Each number is 128 + 24 x the weight over its row's rms, rounded and kept within 0 to 255. Layers, rows and columns count from 0. Numbers have three digits each. The size before them is the row's rms in percent of the matrix's.

# gate: layer 5 MLP gate, 448x160, rms 0.0909, rows 10-20, columns 0-79
# up: layer 5 MLP up, 448x160, rms 0.079, rows 10-20, columns 0-79
# down: layer 5 MLP down (transposed), 448x160, rms 0.0742, rows 10-20, columns 0-79
gate10 095:110078151162119150158159133134139118158126131163122079145125140151135097119121139083087135149141128157161141098141095108115163148137123120125184140143149088109135140136174129086124122142125117139147126159174099131156091123136108166112084140
up10 095:176172130153087122119138138167112158119101133175115195121128140140148134140094136171173125083148117113132165114147132152101150144120090111141137144144136194107158158102163149136117137131126147156131131161095145111179111165107112136140124115
down10 097:125091165172109160133108094107130100145146124158139124155135121133196134095082085121147133113149116090112163153149130125090161149134099116121101156084128142141144155116114119109118176112127168077163125165118133141161104114099095088127095135
gate11 097:160111134078137142143095114115130121096092145094094136136157171164120131108159115104071134153129102143124129156121165115143163151113094143096167114108113129140136134134120118119125144151154177140122118154120077099100162125142121110129136129
up11 096:144124169098129112139110094095123105095126166135122127117115151205121129103156151097111192107056133165107142086151144160134142123189123131102158131155113133150095092085153123154122127114120136129156142094148120157130092068158090129096157113
down11 098:117131136080119106123105139153134113165120146136128114146080119154128138073161121115144139079121065124144102122130090167108182119137146134128149115148136134145124136099099140154087082121171148144142193114159175149161163103090103164148134152
gate12 089:136139146140154149083127124107158119198105103139158072122139137114103115139124117100155095142123187148107154133119127148140122114124152159124150117182130109070133098142143138107177143166139107103116127110139108116101131123124122115139114102
up12 099:097116142161141108093133070098145145139157130133103135111105138148136146100143123140152121136135174108119182191129107133130091139093133146137127131113122145121088096074097132141152147108095154086122167088108170124108142078131092123135132106
down12 097:101077118146120110137115078125113087134155135139119135126137096133116123189123128137135136135124129125129136094136122137131124144129078096108142119129118131144122123116085141167137147114120143080153158101128116181131107123127130150157169126
gate13 102:097148138154158129128151145168143094129115100114098135125135106165123209139091150115102061165128148165132094168101125157122142080125122124170142136106146143164128145135098127159125156081115104153141153167125108106139139140102120107110144181
up13 107:113108109180131119152134130144107126132142125168147082161094136150090110079144112153106137141138125089142132194157126141146135125105117141155113121142133133121086155132072080114135109136117095122164118128125115113135120115142117157171176134
down13 106:106165141107100139136135156108154146086110113123112119091123145113159115118159106096179138107097109125177128158167079146157152154146133105131148112135100127148138114135101160116122115131139139129126133148106154139130143125144124093149138101
gate14 097:100152144138157185124106143124128124144152128129093153106134150148128134159139116134137099121143152111150139130128118123143136096112170152103116107105113133097124152137108132114142154170111085134134123099137135147138084142158104120165072075
up14 104:155141091089156119110066193157178119156149153102138142108142125122143081133085112114133111137141162146138101101169119123106126151124131133129117125101102074123163117060140144127111108126114142144080176114152140118121146137140116122085092124
down14 102:095128122137152118134156137044110095115147098168123117130163141146100116105126195144127126136146139148100121154107141123148141097127125090116162104132121122125112095125123147134137200155126131117113164123106142138109132107194116137118114110
gate15 092:123083111132170173143103167136111148146126130106092121112145126146117138142098116172090148161141107137076117173115158137139155112144157184077114152146102129121128103139112138156150151141112150126142122090121142107102145105082127142159114161
up15 099:134144090126164110152143112135178136120152114134138150101166074114111122127188125107115118117152073154129089140110104169133185121133144104107120162169120156160156112167112096126132124136127127101131150136104153109151121137120130111149093115
down15 098:113130099111131161115139171122146128140153110097108059131120124147103119180144151121123137153103126111079151078154089121131142178144133128095095146127182155122142097121154153133117101134126116103122169177129166132103155142191135140147100085
gate16 107:123132142094123125140104166154111169107149112126146139097147147125136136130090162119137114106104139099126133103128113092162150127112128120153169091089123120182169103165146128126122157056110176120085151146135106124134143105117132097123075157
up16 100:119200131112102098154188146136145109140106126184146144108110167084091144129139084137145135121123135127152108125156115116127123084096128145124125131111117084155165146121112131145094121112175098120103103110135108097121157145170169166124139116
down16 102:125110110154129123102167095079148136145124136144125141131130113104162146107113119138144085152122182113143100171128153154112102088140165132112103145148159111127129115082113116167148023136165089140117127140154135141140100167136133136106138152
gate17 100:132073151114090134101129093108121112099138131148099157120128136130113150128142143146100127134112172130085169118098119101163179090140135120131131146092140122140108123161116117129134144107142151151127068142120157108111157114147115146090124145
up17 102:140148127165117129134121131151118101143106137100155167106112113124127144113114163141118170162119112134140126106167149139125116163112106134128142099181141116117149112154129115142144120111093158145112083148141168111112146156105148121103194156
down17 101:136121079170125154132134145133129116127137107119121102122118113137128148140124130149114182115169128107136125110103108137110093147125136087131159098104146132152124110105124141135089167091105178143128127133193119156113118164118136125145173122
gate18 096:129146122101058104104097170134102119126089122103148154115165097130126155127109174153117140126148124134138095145096104103130128087115110127135166121136124137136136126154092113156133126102123108147116133102091154156134136124160131135133107113
up18 097:137133143102149116113123138119161124156104137141124095054106133143108153148076121136125161133121164140172119115121127139128123141145095088155165142090133109175147141181165136146115123111145123141136103169115131121118165108107106111131159177
down18 097:105164123123134140163130152128131148181162129148128144108141154155118112103153126107120136153153058144143133127133111116133111120139091122126137104158132100130126105131133077145088105121146097122159136135108050141088130121074099146133129189
gate19 102:149172080122104098146103124121102120185142081151145105155127158155140121111121097145132127165124148095140120179123098145152119135094135138127128131162097150124094138146104121122109151141128119130134137141112130117061166146128129139138132125
up19 101:101115150162112161146119118128179156103174084099139130165160125159115126138133073108149163135148106131141185116111108132144143174126153145121145133121137073080142088111114135121161118134117130120085122134137167124138140119120091137131102094
down19 102:083135131133140121144167102166084158142140096142123137158138134118118140127142154163141116078111108085145188130177123112176097127138148131114107119118102139147118110158162162129093134133128159177117128137148131115128161087151105151148110161
gate20 101:142129119121099129103096149099122138112129124141103124130131155114124131169125146127100083118090117098133128160178149141132117153120098147104155162127128115129094133127110085174117157135158109139181126148136136143121136120149146165121187119
up20 103:057100093152105130083124114160150095116138090132126124167134149147116104126131123089104122131112131108150083137125138116123099089148140149114188104077160147147117127141038148127115132112091112129125115162097113136117101099122122127090122116
down20 101:129160120169135126128146142102128063155133094151106112148128126111124125148118124136138098096147153138120117146107101144181126088120147143164131124125108142091126122115114106124081103118129123057102130190105088100159131125143148135079095114